Weights of a small GPT-style language model, trained from scratch on English Wikipedia: width 256, rotary positions.
Each number is 128 + 24 x the weight over its row's rms, rounded and kept within 0 to 255. Layers, rows and columns count from 0. Numbers have three digits each. The size before them is the row's rms in percent of the matrix's.

# layer 11 MLP up, 704x256, rms 0.177, rows 249-385, columns 0-31
098:137155056143114126152112130127086110159156140095103138107132124095135112116132143121113062160086
100:129123159121074133125123129147125114153095118118119138090140151112113100145138142094113141129145
102:132138142130112127158151121160108155188082118115154169097119151164122162121146159136065123129123
099:131154113123132125097116130159159098126130085126135123077126160084144135087124147180113141112112
106:152117085100119131112107142093104097152120089118109171064103126121160114164121122125107124151057
086:138148223087101122151088148148126140128158124120142081133129110137139151140102133137147120144162
095:127154134112123169107156122142109098102123129108127120128165131149158130151096179127134149107135
099:140124091147129139075110141128103061138100147126122113103100125082090132106119130111138099116145
100:111097121129091127170117139176137134121116122097121121134165111144107118106127153092127134112141
101:115120113152129185125065135131153161117107130143172083140138151169113149157122145126096110078113
094:099104130051147138120089106141091157082127102125103110153085121162143115133131133156165159104165
100:154127132132118118082123092152116124127115151099120137145101112101094105077137114085126157112169
104:107101126112117105147125126116100092156126120133111085080156151159091140158128095101125144119110
104:097112131120187140124102145102118182097143073108111162121115142123137168121083112094170154131148
104:081122146148120116137093124125118172126120152176106104116163144134095113104099126123118132131114
101:077106115133132042104114139101126121153142148102107130126129155137123120103155146093130114149111
104:134133121137110076137121126105128155164117169152106142152129131164125152116160110122101097178133
098:163147164135116123123132063100129122092143159129110151151113133132107140132135090160129060086133
105:139128178140135131178147169143083134163127094132128157095164104089152141137115116145097154109132
100:163137101151171164172153137154121097152155132136104162099100115176100140147160130122112144129143
104:119187194115171142118173132105122144087133120154142128081099096154093132164104132161193165144162
106:144144090130094156111100116143161120172126126143176132124153084118112141146166127171106126105148
102:133136087109165101154101151112125091123072148153145145147173132123102099099130119122155131148109
106:132125125174133111083126139141140113102157169110127160116129138134120099135142139131124094117135
102:134145132104134140146156091149166187125147132134151149153127154135138140121078158163150118129101
090:124147087125125162117119151103120118104170121149149138146119121150109099152120123121146140126154
107:141115158157135143163128137130083169075157117110125134173143094134105153102103087159124092121102
096:144096142112092094112140127161092102104134091119165119122125122102145159120113148132152136125135
102:158092118131134109119156138132158110098128138113123158156146164097113159133128168148146154144144
104:122152117135085129128101067139110121157086116106147119139159146153112098155128114129126141142185
097:088124156110153117118108140126131126097104141105133124136133136152140106145143164158119147113141
097:114129097132158175088135178115151153168091135148107111086148129155170099096143135098092150125152
098:103163118161119157145172114153127137143154145096144124116157124131129133165103158169165112108164
095:093153159119113115121130115088169112176119123157088098145119108128086168157121165157134157119118
092:110114131146077114130108157120143128132142106116153130112131155131137160115135171111081104147099
093:130104089131125079103143084097104179138119087130146116087071127140136094123097100139125103151099
103:094139144174097127112160115125110093122139168132127094129153121150100146158121086131140173142128
102:165161133123155148159145110136144150129101097150169134173119167145091138131158147151127134126114
100:146153132150140155126137119141101132176116129128102072071168147119160120105126123118107151158107
101:123141115157170091102131135100118065117144129099135133137136126151101118125098160106145124142157
104:173088129156128112092155119143148105126141105081152132161114162089129125150131111120101141137153
096:080141147131169099135159117100134101089071144135112104108113077131175116119162149128142141110121
093:061127147120140106100090122126106141107140146097158107096175125133164118112149142120116156132098
101:115113097130182116085139131108146143134127185138133147130135144177124089157113110138138116135073
102:116149121101113123150147107103150118130110146129123119106074142154121122156158121157124139107111
101:095120149122106108150119115104127121152156108106160149134104100121122139134089126129114119145091
095:120138127156119116153136114142153116144185143112108113104147150142145125174093124092140145122134
103:121106161128149161173105154120123145116119105129091100135173124104142119144130153137150171123098
097:134092141098149138122106109161155107128184129092050114162132111112107138141075117133092157147128
099:134098073125176108163107079151097071159132078111126188090103125098139099088112121113148142095172
092:138105155121088105143165143132104132089123081155144149089143101131134108142082126161119134106172
097:142176140127157151150105110134126136156155150127120114171101111170109121130137144146129103176169
092:114075171175115156178120103128127126105110124115104114107158096128154129162123132133121113124129
098:097126098129160139116102093176145161106139073165141155132141095112086115099130101123110093150135
100:125112134126145135122160125162119115119145103159142137145136132123104114087130161099129136170141
099:110108133108162061106161094138138137149096131093125121147142133082143118159131162126149156134109
104:161161126099107051093138155113144137124090103116135122114144081137155151110176098144154184140146
101:137093127109096128130136173147168143150125137099136120149163176131110086117145143167124170125159
101:123125134153155126157107081118108117171129159084119122122119110128092094168099147152097131168152
106:162095135165105163086112157115119110161128074119115149135150122126130112122110129140150097140131
105:172091149111137133159135138139111179145079070153158115130113121146141115090138166140115148103126
104:103158129135078071133132119103161127180150106146121119136120128160140141154139091124161128128146
099:123110160128136129109166129191165083125122153125158128145116166116124141164138162159161097108149
105:080100140088138166124105156081142110116112137058106128129154116129117120144142134113175088132124
098:168137157123161148148138099142138129082160079136128133104160140138119108118158173142131115129118
097:160127096130160140069158133125131129130152154105138132122103132113100127049130118124169129119105
102:111131155140150143160121132121159119106131160126122117105109117157140113154119114187107112141089
106:121154097154167133155140153116163090100144130105105122134086142155082078163151099116080148134077
103:149129163098122142097143177155144119140128129120127145149150149136140153154147128149096168137127
098:150136144141122149138088108154109151151119112174128083164111171167140136105091189121145116161108
099:134117103127131130179132140156171158106150127114141116139172084138147171141174144070160118175124
104:133095103104149124114130123131134106095138149140177151139104152119114128092146118143155152153120
098:148149104169135119090145132134158139179119173142092125144092107112120085159117105126144140140149
100:127119155131151156122131138112156094105162153094095106102161167095115123133147146109110143125156
098:116143133195196129097149111151123145104095140151120145113132112097137139114134130097120104141070
107:129111166145163148098144136134131160134142153100139134098079098160135086137141146160124148105126
097:142125129089117130167128137097089107136135131133139140174121154101163154118138105163148154145105
101:136130154126184109109112128139125139095171065090122133146121175138096159157153134118143128117136
100:127136102139128117085159109122162122158117112072126134153131109104144161194121118149123170116112
102:142123116123120154127155134093107070163100095124149158139138113125113087125113135115099135129134
092:131122120108077156110143116107169160140082108142134091140110105159183141131123125136152137133098
093:133175179113089171095134157146125104123121131158150161113119125148155117073099126140083119124116
103:072136121116115109136120109078126146126113114091118122140147114099134095138109152133131117093130
099:129138149090130155155161119143123121165080092159177130126107141107160150157105082119119132142103
098:096116100152129136099110111107114183099080076105130133164110117118091109187160099147104139099137
100:080148125093104088109110156131127089093116134106109112130116135157128152098117124125133152116135
104:129095144087088177178157118109106109149116113129116117112116119130115119117119151135140163151149
106:108153102147110148142107133092085144124113113140099109127126167097097085147161140142133078155119
101:070136147121160118131076106109166111098110118119155091144131145182168132115153146125109124120116
106:129157136114143119131065081135163100129128141097146119101122101135107135133139132166137086119152
101:149134145088155125141135174140117110094144140097096095099127125113138128121151126141134135112110
094:089131112135157125138147131122120145181083159151090165147110157136144127087127155131137131127091
101:155133098140137148083148117155099113112123132153133162142143079145098126145108176128179104085127
101:101132146133144159131125101114101143067130115121110131114120142170132139157125134126146125128138
107:124121129124117113117189130097161098150119125109159167159118137120132150161110148124155159131107
099:086132137132134120157147139132111133233122120146128106125165130162119174114130132146148112100156
102:087110099159133147107117101100146165125126133137130149118109145103143067152150128137144117103161
098:102147145138161131095134130137133161169125133156105116129079123109097141162101118097112146116141
103:170136145121111095151088121111113164133121179155137131099134160130103136138129128162085112119099
099:143154118146099086139103136123089151138120141152148109172103154105138166095141130106119103137145
089:092145113123167152155129122102130102103175147079146161130149122142148092123142125127169140126096
101:125076139113131162136108098117162107099136108120137168175135131104127141094104104094119124134108
100:133157096149138105109143113177131130085165139132127119173114093140132168107083117162119139125143
104:090134119126154109134108144087130124182172129103115132092148159125095174127124109170133127121120
105:071128106102094111142140096140135066080133092119167133142140139109163164109110133104100154131096
099:136130148135128108149128116182118109110159106137108122172141166136131100089129164105095124157152
092:149138156120131125080110151094157164140146130182085120081126132146107127147083153116103105169144
098:169133080162151165124134133161156127095119128120138109157118160126131101117139134128124190104134
093:117120123147159107140143120115116090175127146093089142167118126142111124103130116088155112137146
105:147122151131136179106179116095130120084150124125141123149092102132095151167145101185107130101119
104:153156172154142122139168079149130131160128136131132113114130098117086156085138132093094131167144
098:121139106131100145169117142145142128097158146111140124124158094117161138135123117140123115140124
101:106137092100154119097097135114092134162164157136113130127126125112145162141108095122158148091115
100:145151128113111103103131145123113133100120085065162115176128165123150097130144163132090117111104
102:120146096168146174115142158146108103106150118151094110148154145142104162107131174103146163120115
100:132119175116114117148112138120071152128083118142125128128142064096113154144145151106083118098174
104:095132100160128165137078146121072076127129135122151160122097147088130085118165140103124126120124
096:133115132130132141143124104164143109123159089136130140156177170140117129140091101098161083156142
093:170132122152134133106116166149152139137112124147131117109117169144083134129147111133141095112111
093:122129140101100130135141142124151113164142134095132108147145153107125161118117158157067105141109
105:100152105133105178130176125094096152144147130150115116115125120128104094172186146142100126091144
093:163163124146149162152162125086129100127129167126105127122109165163095167164111083126153122139122
110:082084134119118090111156135129159150092119138164091097120143119145106091123164106149125127143125
101:144154115146150176120139144124129151111150103134106105120142102133088114102122132129131130124134
096:130139175100111117145131073129129167125170095101136161156167077149141112132133134117140148108156
104:108108102122099149195139124162109112142098153147098118142090108132089132151134150163163109100122
103:080135165149147102146188156125107143135135113113158109148118093111160128119154163169083136113097
097:161120103114132099128170103150149162117154132139111113164137118086144160122081143130127137115152
097:113145127163145125129117166101133118115103137143111127136144139170124158112138135146153095109159
114:134131140152138145102066136092102154099128132129126118151121126157142120118082133203095110165136
093:145143118186154131180101132111098101119117155133152155113127115089158142151153142128151160161135
101:131094172125124133122149134134129100134100113094134130065177166134118130124135169164107123137094
097:086108125104127139091118144112125138143112143162093125122119121124123107147125123109135094173130
100:106130137104097090158082122104118124093090144169121114116138114149149094125114136171096158166093
099:095136138165137109148150110120108110160156143138123104128126109175134131135129088132130149105107
095:140060115123116096122133148121124104114116137145099125123110108141114111173120143131135117111140
103:073156158123118105167127145122168128127181101121130075116094156076099134135148107121117177163075
# layer 11 MLP down (transposed), 704x256, rms 0.171, rows 249-385, columns 0-31
097:091084151104127134087160131117128087103157127123118137139107152153166113139110131122192149137191
100:147124130124146139161127142092105127163108141135180132127155122117102106149140165145135097137099
098:104102097070143131128126131089137091147116136108121150158090124145123146172138146122112090148135
099:088088087144115101115125174112142123112104152136152101123128107172112132161166140108121114090103
104:145100134090126128116118150103128122124124174165130151140154118138110126140128146104145105103165
079:097125152120097120155133075117151135117091170166100137132135138168129152081155152144118136133178
095:131139097118132115166178116166127144146175132171092146108189113164106096125131134138104122143118
103:107125142145127119181122119094093178103109125132108144156131157128125116123188110115117163121120
099:134106137126109095136166118147146117104064113149144095136137140117121092097132120093090125155105
096:144099127162111127158119153116104144102128104093128122127139175146147127113096149155152103133133
093:121111160110155104122148151153133146115110103103132159145089101109105103120154096173141144112122
097:130141128159128146113137119109155117109083159163150138142166087149152150119087085106118109105097
105:124098163126135113135101156127092156186117111172120163109149098115123111169100129130139206089167
103:121119184104131132099119171110110145114109091109116150111122122137192102122137123162140159110091
101:142118101141122100130132110092102105146141134122139138107151121095143071149130166107119130130119
099:114141141108098148127133140091100125142115128107123185129185110092137135123132126115141154146131
102:145177118153151129111132114133129176107139114131162121108120071165126136129133124102139118152120
101:108156119139150144163110171088139122138107156135110132129140107130142135135116142134142111136099
107:107108120134086147147116143144136120113116103158141159086189094095140112124171081157103108157071
102:128110141137082133172101132144109109142135137157112131077154104106152161120142101083109144146118
105:146103164115142169146109142133133112104141109150093130100122087136122102100110159129121120169137
098:098091083097134130114129103120150155142107166117167174115107123143103108167112147090126147186132
107:137134085121162119151128121168133148104091123125121143139148154115122159133147126107103132124105
107:150159112090125123147128141107145095137180104125148154139095135128138137122120141142114133132160
103:148119106127131137107089118102154138139087146150123097118136109087136131146077143124126081178128
091:185134141139158072100148130125119157126102112139150106125133133088137098149144141124100131137088
107:136127143118107147162152121157164144146134128127080159079125143145137134107133134100112129140148
103:196138164151081160088145144153140108135124161131086136066154130148118144141063099100122114152153
098:157142120155132136157118079110126085111121131122158140149167182105131152113107142150166137132094
102:176162104121096177140096114167115079139124170144141125154088143145117124121159110142125126122116
095:109132134140147177121133124113115145140109110103155107149076099121159113142128145064161182136157
096:102141109123132116128098158091098150143143080139138148137072075118143108171138157100100130117115
096:160098095116149126127109113160139124148171107134111103136110123127093098107130132111106135108144
095:129140131146096130137120127117158158124114133125096113158122120115103126123092150128113110165119
095:114137092130113086118121108113155122148114125164133140105133120110096141097079124133119133121106
094:180147105137131122117150154153134151114121117114137135139146120125127111140170102101173120148111
103:106174172117192159073139138137140109134087104139161126146119129102187113110119134110153139133109
105:148129149109166114089084116124169163111095187070128144171119117186141120145133098123120139135125
102:107160130125118093147128143131150120123119123144127075124091126136073143125135163133131142171135
100:163130125122144131114098101127102099097144171143133144137139111126094130125088147088155123118099
102:137133103086134143152137115136131170166165161109125102146099135137161118106096156104121142117180
098:114138149109155115118151098135096118118100097139144156106137107109097137128136106128137090180103
100:109109090098153128102111099100122142131143136101154122123129089134121130155087159137157129107122
099:141140159115108178151165148120169088077127120127144138127129114100115149140106099130164098138139
099:076138129163163129138127144136148162107181182135142109092131179131092173111100133102174106148189
100:141123158104083105161110124159169123109164091122148104112108118089160165080072136127154117124143
095:148107109118114109135122119107142091140139103081144108088149168132121145144159109168093121129104
101:149126180101164070169111173118107132123160104064126145158102082137133158151098178100153143115146
094:195143150108154141094135093103089126155190152166124110131143142135163082139130163100105159150158
099:128112146113112132134146169142164127142138097136159169140128106150171140129105143145168126084135
092:157163128120157158100114142147088116118077129096096078103114146124136168153120137142153160135145
100:117165139127145141157090110139141159112118099179138124140147110139145128114146120142118070144142
093:126119147116147118157058078155172107099152149131144149119151131151097162139098130137171147147150
098:126153148152103131136105125141155075124143109159121136115100075108123132105109117125137116125107
098:130120182112136130080128135085166129139105132133117159111095102092111161172080171084163102136171
097:152100155116170093093165137163143148119134131122132119119139133126171132145151111087112083110114
101:151118118107128105124131160130112134083084050114091151178140134089135147124145105128140152157138
100:150143156131107126124136135135149097175118130109135152140115126091130100166145157175127177123173
099:140135138161092106133114138159120109183089133083110135129152123143094107113120146154119123166160
108:154112150169124156142100136087179135116111077143153124167072110156125144165139147101167111117137
106:169089161106152147090116145131121103143084133091160147128134125108123151129123107134134197107181
106:105122153137116133125135100157112130155125118127101085149136141162154124134099143124110140123122
099:133127146125118106170179111171146118122137181130158136133131141145089167152139137131120147135122
104:121136118140154105146122102128076138164114102123121154105149133162116092088116129125119125124128
096:157144158162121130124172133097107128067157142097162120114141107120077138120127128104146085125086
096:151142198133132143111140124107136143155128120145135112163139128120154112125198182120139161119088
100:157090154111127170116160147122186111121103103135105126118097094139130129121069118136109119154103
106:124133102151122131129112152087166098125171119108127083167108125142097145160136133115156157150135
102:171147131118080101120134168149100125084091107169107104135090102157122101132177151097175151112121
099:130124145139114126116129098135146165139105128134143122096140136101102103067162148122148163105127
102:092122137116138170126127099106098129126061153145165104109124130121102114112126142124104133105109
105:143097132150146136122135107160112103116138088117118121121121121108108148141110113127137119166123
100:153106116155158148104106122066123128140122142099116114141127115110120131154142131148161101110083
101:134121086107069098134118138123108122140139195123108087152128142143128099162089112108113134143129
093:095123156131140139158075156159097137144128145103110116116163147147099156096139184140109090112127
107:096111149136104114126159096132120169128124177124117117101136149100090072103083125144095141111141
099:140117149145095113136126157100144104097176126134143111102113121110133132082159137106147173123114
102:109132122128162077101095168121130136105133090103118170126096128125130166128153151123116140112150
100:147143125137176106129155176130156135161106079146120146108180152141109060137154122131123117096163
101:154105150123146110108148132120164136145177125113135138146105127119108147157140108087123145100076
095:150130149139160117129099150143108146133077144154120142119190139148075130120149118165114097083100
089:114102126099183092153134173117149071123088149096176159177146131078144142135148121122139078135125
104:090160132122151121122129153156136120160129150136168087100139116109157104119113143118120125122107
100:131128080108115122119150136168165058149145145091145111168153145129124109114153100094144149187131
098:095120129122110117144113176112178125090132137117112145104156148103151124100137129126141163129134
101:112139172130125117125116116108114120141148128133145129112141168154133151125154135148158174140137
103:102119118112118095141116145125139140115139096118097158130142138146134142122154110113134106129149
104:153157110132144126094150117098108107129145120130142158128149132170115084123118152117122114160104
102:142122153132126115117121132142146110107101098112094120160145126190169128127129104099124131128131
104:139121137115093162152088082148135118168138128136136155125145131142104080132121136116125097179125
097:086132129113138142114142123141114122134136155116139139107155178163087120125150112126078091129111
094:154133121169145091139091137160096122168143113139109117132162077159097115113130142155109123105133
099:125104105142120099148125111119124120147104117084150150173146117078155112098133131115132171103107
101:123122135116101146133145108119141139142127136120087098107143146125099130125132123133067136108116
108:150107169148088166170161089142116111099121068131164077103102114107136117122120144124093133118143
097:147138097137141087154111117134133133088125127112132138099087146137118167134129149131119105155090
101:115127146139117153167136153124128092165120147134109151162177153137101109123124139141123121147103
097:115120094112136103083123151109109157096169120136167082129137169205092135096098121078096120107116
101:139117106153155120130131126106113202118102162109137092111079121112128124127095171108131131089139
098:159080189107140083150105126126150070119092154142145156148123150125157132136159129102145136140091
097:112127129161091110129151125154101101103125128161131137157142139113108077149147123144151097118130
103:136119102106116157125102106110135123138197092114130138134142141144172107119165104148120114144110
104:109116111077163120154123144131133145127139144109113136154132098118147133069147118098136102110093
101:125129121143118139127149138200102126157123149097148106092092137089113144116154166139117132090115
102:138110108119169052109132169175080137098127159119110123138125136161114170093096117129130094136125
102:106144117142200112115123101132097114133073157166108145101152119095154086154135151142128149083154
090:153135087079096152143131203140130139163144164152135115132131150137118155137102160118133120115139
097:113123127151151144104114134177116105111093096139167094145152128110121123117121144143100200102127
093:145143084126121136140158144108162111165157131132158136116126104170104123119118113107097120142134
104:140139123106174128111140154106128092134094093141143130101117107141142157116105126144111129128094
106:096126155119121111104177112145123126120153167139118137149131146112149141099126141125102151139157
099:119132122105131093180114146133141125213147081138107161132114122113164117127114150145084151144097
101:126134094117095131123121095102157140110142123105121129178110181117108114149091149144147115112161
101:096109128105127085145107149121107130132118132076085126161099106130110146123132104143126108125122
104:176103147170131135119127126145156109150101168185129149125100182164069131160117101162079143128176
101:151106177080108109113145156135115084122136109110106177151134134136167152126128149138103114122181
103:109114090159147140142097140113125139138126124117149125168112133134161144156148171097124142153158
097:140114156184127106059077144143146121114111141103155127172144132113139157120117125154121134141091
097:105135149130148122113118124153116122139145130122130146167113170142100145125066120130171141098084
098:123113154141149116127133119130116139146107106124128125106094126104120141114133116158088115108078
101:139144141135129131161149123125144154130175119131139103091151105119133144168144121080126089110140
096:136106141140092114118088153147139138118092129097152115091171137087156085109152131091156112147134
102:139132104041107099154080143107150136115120110128120107135114116125111116115130172105121153104209
099:113107120173100136153121099137128126101150115100141119131134087093141115100116132115084144143097
097:125153152140092141137133111131107127121120116124140097144119136121104119169137106158125118134200
101:132155151146139170176145106158126153154124151131118110112127158123139088151119102140107148164156
106:155120111125129147114159143129106141132123135105101119137134111127129139115136127117120126125103
099:114122168106118082113152136133157028127125130128147152110127156117120107110112117099134145127129
097:106140136182124134098103094128126115086148116123122128150159108122120139099114126140142098166126
105:105107106117093135109118139124130139125120135105113131183136100137126133110124163195121124128157
095:109088121181124110141147118119105131138123102125098137065166113113117115154145135124151159117145
101:105143146112111203152168152185126089098079146124124125083122127120114137099137152128128109167106
100:181141099117109150145096106133128137142152169140140132124158129133093152078145107117157090068153
093:118142132146162109124129117128142131089131139105127127167126086131084091112131155124110087136114
101:136119095134163160119121157125086116140096125142128114139131079162124151150154110130112096131119
092:125164147124131152110135109138141100153169157164117110149166147170127117139098138110123116115100
097:122123111117150112088077118100122111131102183141147143182112171135111136105131128084126119122200
# layer 11 MLP gate, 704x256, rms 0.169, rows 250-386, columns 0-31
106:098097169135132142111150123164135105151146102110131052150130125148095130076129072127110117108121
099:107128127115172135099100107136126119140095102121082131101069141145082144151138117128103128090124
094:148120159137115118106147120124150162124104148150145161130119130122119109143140126143090133192140
097:172165133128136152099110117148150131150156108145087072141090140120117108139110108117115126119098
091:103155134131145125115103107112131112095099098105113088144120160177150134085100137142103150148124
098:158122079081085094144123071058126127131131121190166153162122123119108095148111129084110119097104
101:098128097089138161134105141127159137086132115126148137133121156109113142157130150099147134083150
099:184133145142151133134141156131153113139143106128115180122102161173149093127108131101151083148160
101:099124143147126074098130146128131102101151146107122110167157108105119092140132118139105165117081
094:134130113188092143122134118106152094171137124117138123113181102125098166136130118098105096171081
096:137117093090158121111163131107136117136116154137105134163104132110130144141118108136114131154172
100:167100170102134087114138155131105133149123117145116160120129143111100111124113122137130143105140
099:115123127169127062135111135155174096146172147161125122111132157114096113121126089129117122128082
103:150155125146170111113080093105088149144145162157144108120157120094129106139138134155102135150168
103:143141088177131136106075112090141120114115154139170183086132122138137116118122102145135132133141
104:115119107086105110128106112095113126157121140126135116154143126121144123152138145107158135121153
103:106090154144135093080141121127127134116154107125098100114126094159118140159083180124151143151104
106:126152119174132094117119103126136139150140113154136132154093114141091100138136135114155118160121
101:140120120115131185107132172127148145148119149151069125116060122130087148094156109135157122105108
107:150137124120146151128106158120170165086123171135144160144162134133088103098120157145127145158169
100:122116125146120135149125109160122086142129179118117164121124103133128155115155122146109105082123
106:131125083184170110141135125150097129114121160116139107143161158123128124163174137105118166126132
099:074114107126118121139124139122172163145144115146149115136097073115165122098135117129185182123080
102:059107142121146116121162103122142106157134165139154138112093119133129152097156134155184132140125
093:124146105135106170171127109153091140113132115108135092091155097177142097128126132134148111129133
100:140120138082119113183128098125132202139132099141111180111147151137152103095148121161139136109129
102:155104154138120106107134133148165115140091164147097104108170102128122133117113105092129159114140
102:154160061124104119144162118093133108114126099156109153120136149154134072096062118113110124146122
094:127132147109110103169135159116128128143108103141148130145168115120132084144128101140169121090125
100:131116109129095123104106105153108118101129118131099113113143141145105145150116124117119085077102
100:158108162131116108129092128100122130127138136121178154127122134111116121135164133171115146158126
101:161149128093114088153148132119152109120155115093135099092078130110125095110125104106130143118103
094:140111124098080137088171062117129148146116150123140166141156131135105127181158138118124149119125
096:123115139134151145109113109151131112128120142120131147153131155151131110107150117148171104135149
098:117108087141128147097142149102089118119138134146136147099144111137157126055121117130110100126125
097:113116124153118166081088127128130120173085092168120097148149085111077126117114103121115157217165
102:122097158131076121156149124158105071101160135164140156166109149171132103131139131147140138107132
101:139129112129133101158159110141082151129079140103156159131139161121137154094115125142102188073127
097:147089112114151093133125108130142131115095104131103103104097144139169154168121090156140171157110
110:146099168086137149103119141147128144141116139139144098147133150140105142113156133103100139180140
098:102129130161106119116091120124116117148151162133148132125117164148100143116125134123124156178119
097:153107124170150145101153125147123131145135112122088131125125090107147161135139143145139120131148
104:098074128104168126153120109094143157120090127120124139171146094126119135159108089121135117123096
096:109137117137115143106110128155133071128113127150146136127111114161130140136158143129141098128165
100:128125101120128141123122088161170107185124143108089145116081159150090127173164122113124111143124
105:105171098120142097153146111127084181107122092131112159146065143115146107131134134138136166100154
102:116151094116147137126133127143143104149155147138102089107128145127126088124119143110115064103114
098:113115113158113137144117129135124124134104107135161077111128154140144151128125159147151145122165
101:099159128138124061133105072120095117163166137101161154135114176123131160085118082124143132081127
092:156129121145084139140148134120150130101057107172159128115102152145151122121107159165110158146119
092:096175101130114127109127131128132166173134154133072147110146133141102120123140109108097124134118
096:105134126107141134130139172105118122125167118142124129128110118119089156121148132127136119147182
100:088127177134133103158145120142134076112128148190161171086092111130138135148144088097128150097170
095:142125126116137104127120161139137138136155104183173125182143152155081174127089131101131134140136
101:136149108088127122104145121117146081121122126151148178131117105133078128120130083144104151168140
101:122138107133154148113140130148150147064136102136133108105152119148118085127168141117106124128147
096:149093104107136168134111101086117108147141140154170124168134083122146109129128149111112129134150
098:132153146138118145152164133146104140108152211106110107153107106114131128094105095097141142138086
103:135162103102145117130148136136113157165169161154085112091122158105126130108181136120111129126125
105:156077174151129109082138134110129101117091138130146115117139081123105151135089103129138154136149
108:097126129144138140112127120171124111107144120182165079136112162170130158155145108147097099102129
100:148097107152137164119145153110146132101082143126125126129086140142113120122125081128130137118162
097:107166104152109110161114104148130127155133124145110187107126160111117162094112070166087148126120
102:130117108125136123089098139162130135101172125104121132122114135135124117088103139120099120125106
101:131104124154129121116138116140107161126124118128148105124164168117128110100159156128133147089111
103:085157164145131140152088074137137090168119144134123144104124140121097174126189158137121150114193
103:136157117151166144156175133067144084104169118106103134135158144094100105156134091156152177117072
100:126094125160136148094117138117123145122159091080145106113148107116176118143144135141091154133158
104:099118139132163096093140129165134126131129157109089102121138094133144122078134109126154072110164
094:120127157159149104100112128136073152109132134120138122076142136167105156137145155078139138136099
102:090084128121140155138130112151164139153147120086114151148148107141090090114112099115152141134168
102:125123076147138105117207123089134146171139157190134135167130136142154138114134110099130136129097
097:097089143139136118119138163121139096135168123109100145109081100158156137115170171166119066113149
100:134093143133126156148142145118131123136095126176167104128100104113137143129139112099099138099093
105:148145100135147100109136147144152105167152125077131117096140161164102125153112176116137154161126
100:111115127118062134161145125124088138166140094137194135089119157129166112117175118153133165148126
091:146104140120127143111133123087146115098152142129110130111120120153129147118111143155118138151108
099:112079135150120116104146143079098147152132128154143124152150149160124158140128135146126147134133
100:119112142118165080102128113092147137157129155129158145118166109126133127114118092146119110141105
093:114098142079163099131113156103149079170116137124137114140130140150141140153115124116149085132109
099:129134122127158151104136109142131142128099162103116129101153107144139114099144187131106103129100
102:161084130123142144090137108123115073101121115084135110097170154135118110112133104115124114114112
103:144066147128162121133146083135106190127147138170162122130123135126152138142144138135181162122120
094:123127151110164128126135117150100133187103143130123121115150151127143147147139118131085137126109
102:096107134131158116143160105109136139145069118129151100121158123119137137134101117097102082164118
103:125123138125115140173143094101181148115124157115119149127142134134109106163097135136116118127114
108:137120128100091105122144148171109145190126106111155141107098108095135108146126122146104127094159
100:145116127117121116104177122149109136166106170138134149127136147121101122141107168128115173093133
100:121112134127141144105102112150152098157146132155156123134082104137135162142163126109153137155142
104:148113116152135097119154087132105157090109079122135137103137129162067120157113116085129128115114
094:102141153117107083119167111164151129149120103124166118118146182109164107081107128117123124149125
097:157119095143135098109165133140135132157150098164171137133112088132127141115143121149143126113148
103:115120121131108103158177133128084081115123124109095116146119126108106095098150125142088086140097
105:140158107125165102140077107112164074167163137136137116096148122140066140160114123107138112124077
097:173140133082132119139115123102101130102161124118127140143094121135141110135154124119138123136120
104:108114116175128160123118113118146178161126141158105093150133107129121114142120121141111138129125
099:106095100112149123124152146130106130110111111119145153118135150111137137160153117120158166132142
102:131085087114179111157127142151159135137147122103146165143094112138114139133152146126133123134175
095:131134134121137136113177130123099129131090160100130130095109131092093128129172117099110103109151
097:143096141104078115103102121136121157168116111127144069134169082145137176134167083101081125128160
105:163135151105114129127138100115123146144131131134101136139175109119146124080110102126132109106135
102:096139099115122126119082120121138119102133075143173135155141129116091144137123113197147112116111
101:107148149142143098152151116139185120140168158159115120112134127115121118177133136149147148095114
100:137126180098146133127099176152141136152143158153092167087184144115081117133110103082133153157100
095:125135155115076095139122149098111136121128101099131102142114123131165168131159163141139097140161
098:158135120103102103089089146084111107114135146129133120129162166162127156126157111116129069103112
096:116113183137126161101146168119130155157132197151161109145118137168098106154139125129158100119116
096:085080144138163154103094119127134142146107138151113158140089108103143102136135103111148126140126
102:117147151144137134104135117104133125174106151134143092128132107144114146148132093144114127137120
107:125134126150128111149137139145114123144150147145100083150132121168136120160155081169163106137116
104:134143112152129071108131145135126167144143199135168144126131130135161143113093145106139131169092
104:136116098077128159137139132148152108082125148126131125124144137152141115125117140179084119149089
101:153122161148122110102178168169138149126111115121132107164145116135124133159108173142105144108093
098:122118122142124136131103077109154150144113128138178108137132167146171105130125096161124112152130
098:128118184128099138150162102086083144177108102146111156122131166112084161160141124119097114148136
103:128134146127142078156167135116109129132133135146131126139191116147126094115167143141146150132116
099:130160124133142120113152097113109149152163131129126143118145118127124093145139093114132138135090
097:098122136126156118103115134170178148143126106110126147139169103131109153143162173138119139123167
098:133131150171153118114110086139105140150114123137114116139102105120144097137167125115140122144196
102:138096152097163121117116125155135084115114136183089145115155123142105091082113109127152161141117
096:107133150146136128105121172126122145134115102142091140129150105130139078068162138148160108110133
100:093104139103111098127103105105147095131112150135096135114166121094115141124147152122123128074171
097:179140128127123141129145124121139129104161162157153131102099113137132109105143107128160108145106
101:102138116159141129143150125183107131157183128138103148121129168128086150153124167135123103157112
095:121113110104102128128141107151102171147122155138159075071145113123160108155187126143151077172129
103:174131107125117100111136107114153125101150146110137110094087115109088141142122141096117155127119
104:099145130140137124116113126150180112074135143147129115106097130118119155111115107137154138079140
100:133125111151174114091135112123078113104158134118137092118166125108127147144121148136158126117107
104:172115124115128143122113119087126139116111131114129100163129142158146120111112130165124112122140
096:102123119145148124110140129104092105171121139092144137052168106155124122136140088129138118156106
101:131139142129164126151117134152171051162136145164164100151159159136117151099127093130126151130130
099:098152165111149076103100102119138118096147159126173119146138112141159178092131162121105139112109
092:137115114144125100156132130138115124126170186126182115114106129132127122149110114123113096130119
104:137149122140105131149114105106156148151122135140115100158145140111142129112136088118145133160107
096:133090144157113105085123076121090153122118108159100146109095141162130118154146098160113123126141
099:092119139095153087112110146085130146082168072119130074115130155089105126132128108110127181171124
100:126126140103132068161150142116126092118113146135158111146151098117136107121134104140128146117086